python train.py --n_layer=12 --n_head=8 --attn_scale=0.102 --optimizer="muon_variant" --dataset="wikipedia_en"
Each number is 500 + 50 x the weight over its row's rms, rounded and kept within 0 to 999. Layers, rows and columns count from 0. Numbers have three digits each. The size before them is the row's rms in percent of the matrix's.

# layer 8 attention output (transposed), 768x768, rms 0.0633, rows 94-95,190-191,286-287,382-383,478-479,574-575,670-671,766-767, columns 384-575
100:498568523460569551487492544538500426507458449584465467528496545488456511487493441431435518516517573506485458444483498504479549505575499367605508447494506508441534482481529560536501530466444530543480554573560455503520538476440497534456521521516436477581514525613492423649367550450387513519444471501508538530454456419396551528498433528493508468515412500489547501599499593482484558510451476548454520517540434535485499380520512491565506537534590546572552461472461521400485506467598521470556438533499481405495497535504509491562608479423469421427499367465427521519470517530552507474
100:622440559541547536606458507385475480514586479526513506447564473412413412537538529531499505445469464522475483459465515463489438531513519467544478524575485561496533529441470527446534469406441498533457515515476544467492504534448463398512503508576494527506508548475460516522535516465400454469526496501476385477496518438549516448506619549507580534508566487546447609537512565427471528473530450481453620482500556509458388523587485499570536550434535471414530523544484510446484501384501587443574474437429559555579450461520477501546449571534542477560511440442572387517531534495489549502
100:498532468555445472546516452462500533540501443578573438412448447599419609499508568488505485481512493475503519531503499499615396491487363513536470475471476564510437392494498452496510533442460523484507543426488502440485483497500512548488456494573521450537549484492593482450434436487516489491522476527466531597461607495522514466518436514492518588525468520619587509495475440487478518543543543560608546562514473593505475486445541476414486604467449533476562557537522549454559526510385544422563497514538478615436425508592480562554546561627352602566560530360518513462520596604528486499
097:444485549498592508428469430490452437498480609481457570519471557483571549475438484479430502573524483422533454600627537446466523474570482521467511456537515499482472478483484497538494478602514445525541472539472572521539501485503630504418627566495428522567509481528533444569529456407514521508464542434471515466510500518470467556332430538502456531464432500552465524439436498566488503408570554471479404512632492476574547423437506442550502519463469463550547472481525524498540502583488463475459453507466486524477606527506479458420538411444435481492590537478512502466542497450463470390
098:562506597418620456544449505493463432461421534514528554461570503543508533537492514490525460391491545452530474385584513462512517526416436346388527584548524517515509456471617487512521432538518554467514496481490484445485636467472428469526517501547466431483434562515490458543487393407607589458580466506491516486570517463463501533481475459478470526536443448422460494488517452605516417506538506564482500483419572479406492450535490481471644480493483535444515532459520482494559486508509504545471514438423494530476514463494475464514527451491580480521445506557427423506505482397505485491
098:412489500504530562471402508517505530462536494423511420481541434580559434399514496598534520467523489460523466533464501514491506473486516517488537469574486474493495415512471499412505523503524532499488448463485481540455462523494594459439594586558522448513485461499601499525608463508435500606464446483415528544526490549525493521428531431489571467493537501537526571483503432548492521492443514515604465606495487468522561518462673529522422465489475527477513575409543468484418637552508491549544439450491523491467462564537473537569474467585540519526473577517538539584441482471483550519
097:431556493491503528534489442592476585578574404517517542410488511484441497472464448518444500440544566601580504447509521488506487405544484462513463538515525507480483505548520542504506484502447445559440453500583523424601467544598473494480473453517448527461498492461514438491429454487541581508478497472533572517496479519494546393486517494510555528522452515515510429489503388483516516534543524491464462443441453495487490441463408440478597566612408520538488502557490561496565472529469582506498504467444465504484442474419435486511521601484399478528533585493518433483550485486581483595
087:473584487438448552396556489467474448410482561462397540554507452469486459481528547432419511538550485525497426467420535530482535462404419542487447549477541480476499609533520439554498451471490521553534448436476568478469524549523477486482514593463574489513506481448470504535513524531473416604473543495542555522474397523507338441497525485595454507461450553427555541515502478461539547463411485547526505436545552479494539452538535494515529591525479424542455572549481480504503468541534557522512523508565480557487437552473494564582496485556533489484449500591456494521454499502478550469
114:488404568499452415431469449518561510453500537504549384548445534444475379524392546570486504564461505371504447465521556487512513554432542522556549432563530512541509541443480476491574442570472455425505530526537546473545500495514568483473548504447535560578537519509416503494577538473416526500530588468505534461513463534447572515415478422516462489433612517543533524494491488501480471448571503475514515469585546408500457546518511508634438415519568407516471517506441542478430505460504361524562518493545542465514554567405551543434430496501478524480422465552492523466485412497485529500
113:512426445464484419565456521509457576614475534608488507501467536573558532521455430537559521509486441437490552502535537554515481480551523497419574424518426396468470403536466491487418555597488589527393605563483442505452484447485470555635435502482551469442501488558447448496491631511524509473576466561455471498522479415504498550594455538487525496453502479421459479509450487588628423524537547449477537438450557538447539500477484564446546502476544569516521474467537513561469478492483442551438589526473458480480556520521541462551502570482486443525505487466579543457560560540470465507
095:452543518508407507459522534432402581560396411506421587463553523443498507411523536558458411471541438467485561582460436530492537478521506629522433572434512533466440497523496380501522614454514562513495450525406468520519500549586490538574489587469556499492563486448486515483515413552548537461508468464513575496435486542498449529545490583462482524518557521518446473499571523534479603564432559510520550507436482609490398536566534462462563505492485447391544526494511483558532468456549577427483579486537407504550416552519435613456517489502407519563563532391693533540484503446445519516
092:539400546375523520451551487517473553493440453559643411445517589419479572467473428501522468532463530470452574442595512507503515564456508451553462507520520544507516509483460428519485508474545490431457456449507558484497473423495456463541428425436484494550627554507521554482440433491509545527562553443442497486535560562448489445439514545466483410435504467480497571480509542524440474452444556497566422533558435524481540522558488451451502431559451436507523448463481476508491482497458369573513497566424637526533538453483412488420502490604485383459456501462453554493529433522411520509
102:514508396513447498523564505517514520478565561520493554542476540466479466511467462557475498537518497456451456455594431484556521532641555564464478519491471506427476650533476461490471530483410427503516484494484529568552491432505488422550513425445611480431456513485507555542439447512471423468477433499555504538618530467517489542550518492455583453468431504483480523475473538503491507599415466420500447420515445490506531429493603524436439475491519489548569503504512502507477513599512515565451544602562485549481492530499568559469555481580568460482492466484511558544505448480420557496
100:534588430553512524470473537574572573509467559479578629445503522499521486476530538448553527399487590516511462591526505505524544518488502465561527498445429479561564496455510464581496445422599450525593484511385559536524527494487471406489532431439501479528397481495530499505439484443451502505539500528493525446560464470440539496546499458510502506516565425522462435561580436521512473451495548491420535515536422466474533518535561533472503418565461488408494453560449556409459411470489608551515451478524495485452442535455546523458529487573498474498479570537433550476501423501510518457
107:571539539472426446532534524494500435467568486362478530602589482398571528540561442430556550557478492511506474487399529510404472528475525509482583483431499490521593546497371552464463486613528509510476515510532542538406525546543528479546502510485459472459539515516516499466559512385538475648541528488570436525486447570540462489595601445557523510541527551431557453561428545507511461477446398495483524552449559479556554566583472526531544433449468525570346459549496507570470526537413515472570446517501546556532516435490509476546389486505484470528527479493481407428430448551562518526
097:418449488488436507567559484426559482464518425500578479591485433486432529503558448520366530495497440469529444395422510471454509421507409454482420512446492422505472473485526570498551573581413577411476532517546453444546463534530544632550473497497446494503532470486524469462495565456503498611434532507554508525489450509643492465476539509520446573517439523526527443501510424438526526537513409488582552528432484514526488491491480474468460498483448464495523424493479479434590524522538477469475498435434444595465529390547538422470521462483496633516424452523441457619540452489526450525
# layer 8 attention value, 96x768, rms 0.0469, rows 95, columns 384-575
095:399460485455532433487595467540521448424485396458378576544538457546431485467494549493509533514494502485505581458497435452552487498503487550527509520544587636461594562535586503521426467479495446470506490352487547582465508462582492556539510523514480577500584504530557500517517423534578560394482479497543453456458571481481541558615522494478461481539397523487472410427557585449483477542478434508426531491520369452585533470529463532498486545518455492565404620427478498570547583422471517590449471505547555479445452473493542467501542525483517516531511488557529426415495482453548494452
# layer 8 MLP up, 4608x768, rms 0.0541, rows 0-27, columns 384-575
099:478640477427491487469561499486526549564532528508478525436486549535501438534473459489547520491446525509486528487525465509457506511573489480526561570527499572511554525523416422534487401473540506630463610507414540457498552530568579543432465516506500491480492536466389479526480470454471495455453500470542497561522421505566492475512507558554497462565585495534471460489513481565541525490617539455451574466508533440525525470403475506523486500527568445558519509421473482511444529496470431532420417501579548428483519490503445457479506466436468530518536463463435536445593481538501562523
099:494545483431538527466471477465510492475547535510520568504481417575510500448478591445466547542525576464380507556407431566473561463466425543499528579522337516559452529550502453539521515492518478456541503494600480486613475530456567495520412564492402466532494567497534608386472532513532527510540464590478487497414532655475435551524511479586457504447450488520512517470448456581456441505555566563423570485548539527447435531560516516535474488554497483565577577406536443602527522492469499558458433428466467605387525520545530557502534514565456539557399483438386567467571503546531361543
100:450486490458394537556475533580454586541503522569489504531521503531416530453522516488448460439452541466510545516456514485499470597430638590514466508475505435557494534494391452411458450472467429537482517456488520528526554379576458428592461484493562601529514461479505482575506585524476516487477498521561374546531525483437499584508490564555489458455569535463500443484537515472476467521504599429528521571519503471537571418492414568531496567487589526453572525472552443493508525525531469562598396389516491537515490493529483470420486437566498502567531429514554504490535442428410487475
098:544560461478483477523527480501494489451477599487517480477516473432469497533556541459541466419487532520460551523488491455499487439558463489407444545474423634359496484398512537502481548443460567496482516498529492471412492580495527493459577509492518395502454578520510547487524474469497523479522504471471525583481520455490387482480484590483511495546477412516489491543456486489461399521513493423491422418552498606520485462453470490480446428496477476527453485486586499481456456465541558487450490486528498503614520489435497477527487446461549455481439526521443499494536422542535481422
097:459535327458497506415517421564484522557424438496457493552494470518466581518563532532507499478541500416462522438457547337494517651512466443500533522546542439458579453576513498467547442487474448422437406463513561485488543529500584490441471496534601449580539520572478509472482491545475487563540467531453542642516485462492499463458580540603599507460388497558506528444614476511596581417587390500537507522449552515504478457443514502555463492459477546493516580528419540540471376450576474589500500476580550560512491528441465424547509399500482512456471515541509394528458473541522565479
098:559537508570505506583513637545441447402624475472504555456460444498540539507433466499592426518524485548521419518470486430442522403545487590560514473485558554503505552547480490580526557521522518541482528525553574514452533477515477586403606520462519564497571443484463467499470501479562443419497488409473476504531537465538454494525491522469505416377529437519506518482446468578513470480531584455463425561430565488507565506504501491558526613496503516480529506358509516405571482445478568493558499477526446512540425516420463497460515471484577476496485502457488472463544533637525561391
104:500519511468558477566517522426506548433456485526489537422433417512415432452387601465503494471524462519581375450455460505509614568557489464432530470483526446517518423492485435610568569568421505418583546562531565525513478576561562614532479496537462510529588496468447439608508518527507479424500572488536614488577516446467438513494503445561501487596503547447551534382442488552317590436494488511490518476440507513476527506501436500570447574391515525561534556470552544457492467490456439506505552471439507512541564465502468511526496597509535462501557403544547480534540550490457510490
097:611546469510418583441514440513591543493468566450500434434444447391464488513655489518580567567567409461506571481461497490596553480458484550480505400554505512454465478513452459552477428593419484484483517430492453444556510444499407535529518527489526393551540520524647502506486564453510496461440451442582566499448465440550524471546479523480487537462529466457465476427476426506528551513416536499454536503439436595546461489552544489461514480490539486514521553527491572509519507510561508516442540556557591588487420433570506534472484340545535489586525417508365550521453482522578537612
096:535543508528543456591434394563550556534455500450457543523518564570500522487463524487522478461593514453557609471494474479513426629459428421541476502439505536448549615445501506596447565523543564423510396414496449482613513568528498456467484547511416551558529521463429603498470408523499567522498490466514579495517512503433471505574433473528480390566494483496543542532508524505478512492509463451511518528445383409524441537534563479499534553529422396492550495527538435500518576502507583499584560471481430457448451489449503487452474515515504584503533532445440461482537574568506487513
104:475527427592472474544456435503474597539503503588534457454480448500605421466455558451505551479401485381486505484499529480504436492476482546505488514474559546484512433490500505471533436551565545509497468499438452486555570572489477513375535485441540560462581586480527467518507514530488465499470597491497558594425402546388521474461431498517497565519434563575574447582512521471439554616489511525451503473477471515466410522439489539500449543463463467536518542465478469500554468496366541493505520513451460593551552518584573532513427508494523547524532506486497421484506548511562459517
102:501418480514532468566560509509492556363490535537387499524554502492474524437386514584472578444522447362475537517516540434432537493453468488409485470393513452539554491531534484494439567523494450566531480499571478510538548464495450468524427494381545493543570534596523510513455508480587469485495538427469495520549519488585541467473478462485514462457442386465438481497500469482508459514564446575475535451481459389523569472612468474468452554509471605573475495541435504519515554448422450480441532444441368562483566470531502528495489532515527552488589530485481524481538573585518467456
098:576470447557515525505506459471490419436536594522518432482484391516477494464493619387516469351486472483572502494514505517471576464491479535547538427461541484502492536489422474574517463507469477474544640524488497467422457448544567466475515566472504488518488464481415541547473453516464430490508453458577534382536578527455428451474495577540604541542601539386526381559506513477496530483579412499471510434434451437587526551549440502497493490410439443437504425411522485447523575473504476526493471539482551493609439562396502423495509509575543479507490520628505513520520453484512496471
100:575489583607552515547479518526609497511478478519367523585469467524508474537557355464509491495477510487399471472498497563471551456602442423496529425564460528459483495512575502572433537465462484607570474473469474453498416556487490450494444475485585532472487498546610522510506425512476530500516453470466496498527484560423602443508427561509570537565555480442515347484516499506481592518618452575465469488439487596535539517503508417472422511508572489527574543565480552532481576526572477566450576415420528451556488337526543549567588445482455496541469496521536536516525506476539547588
097:468493458494550457505500539556444478489534473531442446487399533458561585492597529508624567511612487561572528507548478418460505545535396422574551534412432572457507603533554412517552491511449517544529397626445450472589537504514477513539605596518471555512577607498561493460530415534484533438399497547484575472564525471590476564425564512507511540511497466510547358492512498355408503518578533556427463518502491528536472527518475459458495511530561521504416500491486498417496455455488572535455432607504495561432516452456488577536516429487455485468405550461499444422428527554513492484
099:499584473538510520483573585535501439531463505445437524487410488436392521399494486452529496658552498569519525474540509464509467468485520505542447508434458529446519441432483516522508528472552627474457525564450471429543411474488485468360464473505509434472523549452437464541499486502547581580424418522432528455495563493470548504584543488485488578419548430510474507537543432478502478485450472492411543490430468517424569478456443538558519470487550460541466523526480500421503458457539506521516469567538449524486513466434482500476511439537511461461574499493439374538545507445469474474
099:559494481510472426410482585540418539562481537515489551526462542444505461533447482476558553489532543453457510506483427434574499500543500518511565515469525589516505494485447466523555516437547451506435589476483547616413479467497505527479444516430562543534565513521465509506467434498505508415563502470543486566536498443416576513457421573432526462462567451601452550502498461455556449467477477564486530577469452530434516516454452592517520454503566564473442509517444545408481441497561604500483484458466511495553455467458451554440504478391458513501504433465467509526475591450462452517
099:412459481481481443433461546459489473506462505416472587518559476524464475464479541509605497430516480497515521601487497524516488491410490504518493434474498471577449497497467462457540534549505430526429457636454498590532521555497484525482538517507437522490571454471445545558545464514451483372425502492510538430520522514494463525605518509549547550465475593522488426511553471480506557482557498456447501486603526504562475546522468459442542469514586584399468447562449534444522474475493504603465526469433505482417503501497541450475510455452431522445524447469558501473591503410541545583
098:488492547459555509545424442486562479513589458545475484604439552473512484478431498508444599477465495498440483448431465561470450592545437530483438554527492567453412531416529381425513525495488463532499506538486523531516450550409423536419506489573525563448665470475453492517538498459474484480540523569471521455600564523488523506473475530656477483568524481422624510540484582603519466513647549515464512553536602446544477559573599522461494448579492495465523557541587469496557543562510466519493528460547450469592470423416498525559473569482431484490458497436513425473479440453448540549
097:566515491600479538442564511523515509494569580484427488555452564470500519552533487583501496497451613550540542444515500520499543506493489432484499451493569428528478498603556521432467469440561481578535524525467521454531467617533466452441567507519473506474457587469481485510511451479500470518552431461473566451483581515438537444446520450551485524519465563544479561379457547487480509398408504495484549471573390469502552481524475494559426512559524571454535472506412503483462507502473534510445508510504490554575471604515390507406553436392418506471591518460424513548493485539447533436
097:437521388545502522487501543559580571377473487503567521513596537547526465530517481471577557542516586538521471535495531440494478530566518453412527403428383530622586554471489479466411502481456466549456495430478491576432472517487499443537445539490448462395466479470453550529606562463390370530445570519467547529558359443406575436434422486445527510461496523449488535472435498502503456480552535436529412448508524480502539503473461369465468569411525563526504441548469501452510523530504526553421431542611533447486567502510403492464486501509493596457498506465501493476507483566527592563
104:523563496662548589570491605501479574472521517443467501471508481453456445472532500494496479396484402522544570445512530486494659466439496497580465533597508589476574470455506436519515549418492504487500543519426483448453470462530487495408545507481508606528549504506490468514498550588519542475451554473529476453418468509525525593475630436512529507589551489469491493519458458578593530517542465446471446500555510504531457486414443553469505495462533373396500484487513469562503426489447537534523560540473525544475448446428398430480522492555457502470511572593424459447459571497426473482
101:485457440460441502533450509481475425411518438516470507530425465508546431446550521508472399502424498523551462449638586480503517418451518434363392525483428482442535442541483562467505465475454458514604471452441480475483449480514439478474570565553500485539575618505467563588510490551545519486475540496504524572600444458537481387472463539536523467489515489461391398437430459517402539375544490543423556508534517537489555566447482473519491534639475472530534482559465422431535528500526438552580461498437588486480444489551451419508540456501559525455500554575480602552507530488502605503
094:398472461505412504577486541437544513467435561469490593546444550474584504464601485596512531490505520574492549473484407555493506382432465476609564420461525495459474505511535529503493500497447338438549550497500427545526500474519489471473469551493490515537351493469554492394487476518508515559567476497601486373470540437514502472537568504574493493469494578571432477451522513510549482487513595531495460610487485487490549451484541570516505558484479470548528454467582487595520527510415462528475440499499468539491555453444556482555510515581540430409462364518441528473575469533479511596
097:512452508467438489522467476424491510483558501396498502541522532459512573499510547402434421474581429466496514610559463502504537431451586489471437535421497571443543491466492519448425560453538530419402449426501393500527499507551483467529478551498500533475588526363441501498484496550477508470432518461415508507485473580415411490503479468499483575543480481527486527516509498560486516483567415546441389568443491475454501476473450530514574515479386485513557502440544531442485513509538468559439467588526412462420545506439515551512463441537545544531505526518512517530477562547437482522
096:547424566423490451522509562517551470582480541447411528493426508460630471488542434500546518536437431531511487477497438601515503526515514395464518401475523460473500506541500490556428466486525484478523492564447504564532494564478607453556525470483511522387525531446497489457399511586519499443451501545517528459547525585461492514575489433650523350476513506568477514548483494540579466531500514524529561472431560539517480549476450601462553478540558501406485442484416496426453503516393482498487505530414388545464502500463504596449383459494491580508442581536488481536495519491553497412
100:502545471504536504545520497499510538492453425500501673563572491463535591477475593610456501507516483487488435539494560464553450578601508561425482408485485486544483467475443634439535518462521514544493514516451374525486555438586521545526500522440497535437492495423383575521480532491438482417460501420499447437463483561569523581386543537490492380480510569506503489473426469466557558557389567553541425518474572445568525468494539487518490544430488578521518455537493521518434463439460440536571531529499505484491502437488552625533551546560511485508591531477460553434418492543467440541
101:583476570522506575379549437574556516477489559481463469411531487413532485498529553533404484493498505453424460470545486492528518544544484459482514465538486500512550544495490506528532475455524552531558458503501549437489461463436515426381487477507418500498485509459489471505416455482530505552524504543484643449499479517554507525517608502495477476549517507498482492540505545513617437468461558492440459431507538563468508441534467508514470566472586425506497331493446484455408463423406477450461466541522441496562483440354558544550475507572527467440457587526566439535551547460563485448
104:587499611573481373570432465470562516566506459484463528493521502466533445394490469500531550453370529503518595476505588533416632484589523519501503474487597470606533517553529411492488470528544565429397544474451512507416491523441554497556440445509530550558561521467515520517479535525452465499438521520455482533492462452505385526457516618549483559451482496487515408564489417496395527494498446415545540513471439489536433468419464523453521441549455404446546486410463501496515548535593531647607521494560532518546535494521467542529431405543495544591502547479512385462503492556524512525
# layer 8 MLP down (transposed), 4608x768, rms 0.023, rows 0-27, columns 384-575
094:548505553544510468461530589505494402538498480568563556486489553497572538539501468551491461471569467514535485483458481573409489474524426505403524526486517589490439476610525522533415507497551446448438418480485429474499417521462462430482556446548534395529480443514619460494467504525562437470510481473528458443435482519533466498503469507466463482399520582502399570489550495561405573515491513504503446540538519541476460539569512460553541533449392575603531445531501504583535460533459491460470538539389468602453475475637499507567556549488475464450587514396589471543454448404490501504
104:504508460471641448516511492533472497474530436515561442487460437541370550464446453574504575500571453495519519412495545395545504550501482523398496529431504480537486533496439484456440500493583522516476562445504532442559528567458517517508488380487425429431534479498504523479444453474486474458414443485521489512434571449554429415426464541510450490532516546511514444538443461447539484537480543442536471475471554509558558453512462441568485521481501513578527441491435537468582539517545501620499418505488522504512504503423524522437454542498501490535541475522480682515486562490381460459
097:498512444491456488441496503462428515447518352457513449519564419523550525495504523425437521500542506427536571489567467438439498494552549543424500551524492525522532481486497521455538548540495518551496407511461480480354568505576528494383519417422509524507428543523531530498515544532556524438549499513535526436448506528562582490502581554582537471576562428538440494463495453551395618530490376549450474592530434496494459499490424433557459527536451506480505534442467568568486551547534485480525544528566541470486496581543506452462478527517532424600479519474562497567446432478564482569
099:503403619510481556500513455537468391526515467461494599553532453529485484404397541432519508467468503460529484503558404538512447537610530478518443432401520452498538556471536520502521466432455541458545494487604568492562498635564475533533421516484445604580433491487461544508547486405490467480462463561522567551488526515389482514477462457448520437498462591525512454484494432387500487471512554430506510537509442487467538497544532591628552537478515524534542488499434467614540575519421484498475420477469469531503439466498593524548497470430516488435514492605478524536386462498514452490
097:437535475572475494517449476510491496517385582485438516407503517445498524494520393526502484498581490582559439540499529525484386468521541537544583486457452536512484410524474423583445515493558431533569526582523476459498452487537425443421407433522488539525524455516474492511458499509482454447448525462472507480638471456453432452458425600473522465517443569419488521496499534501431575550424541481408521437439473432500447523434525451512570406457486453457452551450505541454506488583575477466459528465484471466489530487498476503515518510560463507539484419474574552467482586517524469442
099:503615475480458441464529467545538575553510621507514493567486524513550579467427454500460633475528526429456486490495534438476420564522555540526543448496481456511520482505532461523552436479568474537534417546512492480571353506462492591589508484545496585552519494525458546467495436563409527460506514534499465495498438450489477526459552509508500433545542509579467542415508566520470531509511534497541614465483518528484583531485458520494511466508407563546431504476536453455509556567593542562553489521532428506586510481541581597405442519527403482538524468510555526530474526464463512404
101:490364570544551498522428416445529527495576427499471531463486577466597531516524431482498555525476500507516509510469471438560449523450558488598498516477528480443468505555515436609486447504509538545506501448495473496503571542404500448522432511523542446584444524512530654442536527522488531562572458521505491463482506569417660555503464535453437529499448469534430399486494508432600553511540580517539455504642508468518475519458469492451449497503439452486512497490461480541465450561482500503445495479538608548496509458535500541536448551462518432501479536545473432598587525539532419444
111:488450458446574513530576439463529469483568465406445605533568423624531514580428508486425537443546440500516451525601517500489449468481522550446499573453528448426551471455574512485588614425581570569479485469423454507430482487475445511505518488525524594410555499485436561463517480567454458448542531561380500472516527564463450496484433427519459531553464595529432445544572553530441497437497605463559419473608533469510445623423410522522431513647447466545559506483478473491377423493574540472528474457541521465526506519485448459652530638501517473401523610416606524490454513439509514490
094:517480452409489508520488558530559559479437481568511481451533485481539492460523501489490466543438459581510453474481466536498524481520560614417494540499533376470455502544520545491515469571426502483586523533495650488543457511528527436525416540415506491388495502484481456473489524581492458415525556554602506496485545526573531613453485466486539555492534485500424468539433524564558564541435476502559527585470582580445553520548396496392471432546483527462535432511500519518474501498511513568483469437460504504555495480526549524457436441478526438495486501527529541550476481503505469471
105:556441541447521445527463583452562541492555417420569414536475532445428528520510600575583569508443549505491475615488560492472477536487521552501470420465549519538539465580563487498518557568540470505435484531492539522542557529508460498566527516492569481510456469444500440472437476359587565447540489532535544537489541529516478492465453612483527532423444491564540495494537531590529562512401479485408464503536417491473448448449423513494416588531544476480507487525512460445506549497479522505488538478490459502445493505437525501448377492568469584502607596480424515491526574467432471507
098:530555429486478456497477547466511570500522459452472557541461509399437481535465471564479458557398497541467477531494556487567512561466475424510471515523491483514451482515477466364517518496555462543461566572473520555512497493457451437472475501530440555456447509596518496508541463487462534500510400567474546443505538450394609460474505520575551597553471583518520513503450513496582525454475554572528546520407475508456496497460508502569600555586552484470524437573526609495522573555513486524492428464548556437525563460481554541476526489453492562564519540526541509453380426482430489463
101:503542602538467510483488579431534453488442372468538476636473496495503545486369515612595489486513389555295557502449504470506490485495465521509421431448505566471447512487513455476507469378581499526414516470379576516535393531460517495448450506505580555563497491516499393487508507586561489484427516477474469486440448402419469524478410502459522514434500476558418553377434515459531578565505500522479483465434480522423426514485554579500534467516486487471526565527532543598536410506485552448558550483529427510532462441467543581483456573557537586490449489483441496531552488453438513534
104:403524468507560541475437463481565433448516554428548464581506492577473588523512488441581507511407520462464499542528490516406470462457509405586443471537451521495502554438509434453511530527487498484536527546503504463491406486525505596455410504430488551500477558511431612471498461462432438469497462546594497541586468483545542486486425532464441526468463544437517413405506523359546505539571471499533395468538478517433445572549466529514584551471424492481640431526501422562577573537583469561478532482585475552444488451478476430559498504509544533506494451503469505522512462509439591516
100:434511537456495574552506523447537513536473390432547513539542522368505456467502513587525424468499518551445467540445514492521403446490501503521541602456506501531489412502448556511649518501438485504510455552543475582594501432504489476508512492458478584488459469485511540501529432522442600525498524527503464509489501582504621557604528469541576478473520451474484519469554423413486464442551532522501555541533561551555586328446482483477568496433474480522501550513473547438525484453494491460513520561553529594492439557518587468555491506522551473493546535488402520530537471497433554510
097:534469438571428485522502487471481564620611487466546557588560451506489496465506540421492471448458497527397486472460609435491525557542529441544446431506483441500387499449448575466533482579453466475571504518562529580422581424469482513523480519471470508572457481678517423568479454545556535451496491512569551536524575511494515373619451432507553524439415528582553535401483530468489482489533491441490433439512473508497515541457468546545481484571473517591486491519547537494592451489404514473470508458519527506525424421480576381460423446481401511576539532518534513507421523515580532451
100:459500568488540547490551486533458451454496537493457486475522513544448491503510527459489448481471497512549551577592498456465481490504491448486443545456565512492462480525490458571533499469455507500464479484536536406481491560447411533495455485474524507518455477527504433535525486487471464434550494497434477473403522476547484535361492503515512545481485403426481465520461464531526602455456557458550524567451394552560564581473578450588469407495549489449547394502478451548538553486528410550519566467485506524425467477525552559501431498555520541490566574511521544374527330527554486488
094:545498482484541509566558530559470445490500530545557481475544523562525494487468488534477544482466495529471606452570438525568547585495509434486502483536532529508476566516468555557517517460515485536470604476616390456484556438477527569500486504502546501466457474468512486565516571560513483582546428486590517545450464538379545527576422474476512457516482531383528548459544556414540418479543440566478460529457466429546503497470494505515460553595565474409556535400442488388527629563582474449524432470521475465561455535517480528446507503416536484510485582509555479457411469463527510494
101:379539555527551542511503493538430494436415526626462510428550464416523569528443556542457433543454510560466443524523543479533432525565525501607528549540395472562495467570556523503467486514530515373555464391459593516488484544582548484507459445434490533443533521501534508470460489462475450509504526476406567477436389475544516445513353519486437548570492595455570487518532518486516537482384519483569465578529460581484391495461545541466476493565441518490449489556423555456519584427579472530381458533445635550547467574513496548461476451507469493514476581522496557566558442446534512501
103:560493488486485546508388426511447495541442435408421484490453529494510507513560515521551447509520435503458479461544545474446495500435526506463533385471467491512479470516545537503611458559545516396473464583475512530547568461434495456474582515479461608598570551420553510486463513493544522473428479530491517558569523468584397476578578558496385463521564473539523444476480435555465613560477442411514499505483524535503457484581554438508579632361367458481632585435461485497510495416434490497512523423440507396512486513492546466475553492524491567537467418587513539478436585485520455524
099:522539532557527504525496439458501498517533480516421494535454447421478484544478521507477476469568522513518525494474477446540407460501566612512513533471506433506510375473485560567403501533501473501558532487459570441600544475532511544407610523488503505613500557494541483455494454551513491443412505550491432594465516531463466542558467533489507509565502480525579480507474467527395513525520545495460434514517430426390475548513477537543457465448427448462551471547472576626611554451453564566518511445430529471506416569542487527530484449640461505506558451534551507509680516526584504495
102:406497536467440459444528567478589440553576480430531505500392559529406478421491491515540467511472440477547504482549463480494447519557531506515595426550522488495488541532464503467542429532432509501507556477532463530454466514542492405444494447469580598436543493528545566542530415496512518529489541577483477491516588585432560506582442499487519471548515570524491444556466550386451400535486573595471497489441490512519557375488455450557549447488445507526470460429502488460498581562488426458562408475585522504475498484565594519448449552495469499488549545479529463496479510448442419527
098:562485581423564539506517517589531532470515546584583545511447512457455604471479455539528527514519525536565483430390518514548490527470501503604557477509440463467563466446553486502483423435597461526429539486504508538551457499505477556399535421554582436554550560621466471448452489531538458470461613551434465421488474547515536450464446380515497425602502578527498574485544491508616501460494506515552479420513485522443487521487490527485473507466537473555467490615597527517441534440543445479468592438431531570456536513484524501493471385486454588487446438542531509479438551541479486597
092:552489462463535447512526457438509460536496519448511460517509451531453465542514543502524471542512462431555484546430574376550566513444532485532520578544507514489465463476451562496540516572553504442494455554414480507514474581415630483414485621487590436576533534455568449473508472521516498538501470531465450547529534545528388567494457507469496493577512502561416499548542481519483462451553523513418569546544407473559544472456617464382430567495571511421458551502420473491495588490615571481497479474503492571405415488521567503474519426516471425492460498527574449563381420551460420429
102:457528485594590503543542533525514498507494381530511404504518506588477467537460481492521393525461561521455502539422472504459462505488495506538574438550435557431512458607384440512458517440512420504568537520539455419444572475410548463415569488508476463597571558540497567491428532519520451579623567399504521444546497545479486468512409545489560531558524512424512632425462536513472447517451573509524504518482467519491555538478461598543520453537465501474460551550486486558563500464505510579555521509546516571538463470529491547576502491409549487558553508464503412530648485529410455519
095:466538488576461492573477570475448524414572575604467509423443416477379543481484461541460450453537565475509507512490456454458535445504384528540432486459476453534522531507511511494340419570476507463528458566482518420562452467515482538515480431480480495559427424450492507496541478485497499517530589456400456514432441535656484494459510494462570503542452426508428535407356486513479529550587533505467587475486501498504473542432510653403447536452459485479529513507470521499548447494450526493454534433510580444544373614466525512471526540599556462515530541492533439519489502433495468621
096:559510500561483471456612457480542459466410648535526455473573512501548483506523519496490490554453509465491447466542637515465530449658465509548593440507457481596496442540510498508476403561458480518531474509528447547534584472532500436495488503569492514466587526465441529496521575504428570496517543453444512429496495471476528573435480407487465659453532472543418480519412509514478516466467435522425513511495531493442511481543439486501457591526506508545465441482417430538554507490565480518458409477459420471544465626598479394451508484582467492575528449451451471526496466507470474528
097:519467550468526478522517437473519530528452479531507476485472495511490462515519498516561482483525476478568495538506513502535581397542430576558524503504480501459524421515485462579547481592449501456513509487533345452473536478455378505520426473460445476434594487475578547502502460488466501485450551544478537526549468537443508552570484502547568510460515643426467558542526493446458505580491527540500492432413523455531540557447567500477473517578502529516492510495476531526512462539507434424410569445470495436466536499497507485378451556546468552559578509469503566490560428424457482538
105:493521487542478465548526567551471473449487503525540532410503503534575464502435587523457521499524522543449445546507592488475472519416488521597421460457612489453576536498500572524444422514458460571528550532483443549366431551547496501554449512522575499471543507498515585411518456538549458526452472529437480564498448547502550512461522521523379477368530472541470422463616526457437463531461479484482539427418484577416541431515372538383639542518499601504523488475445534476508604515457450499533517483460629512510426498411448375481510500464646467414511513486579471565426444551514431453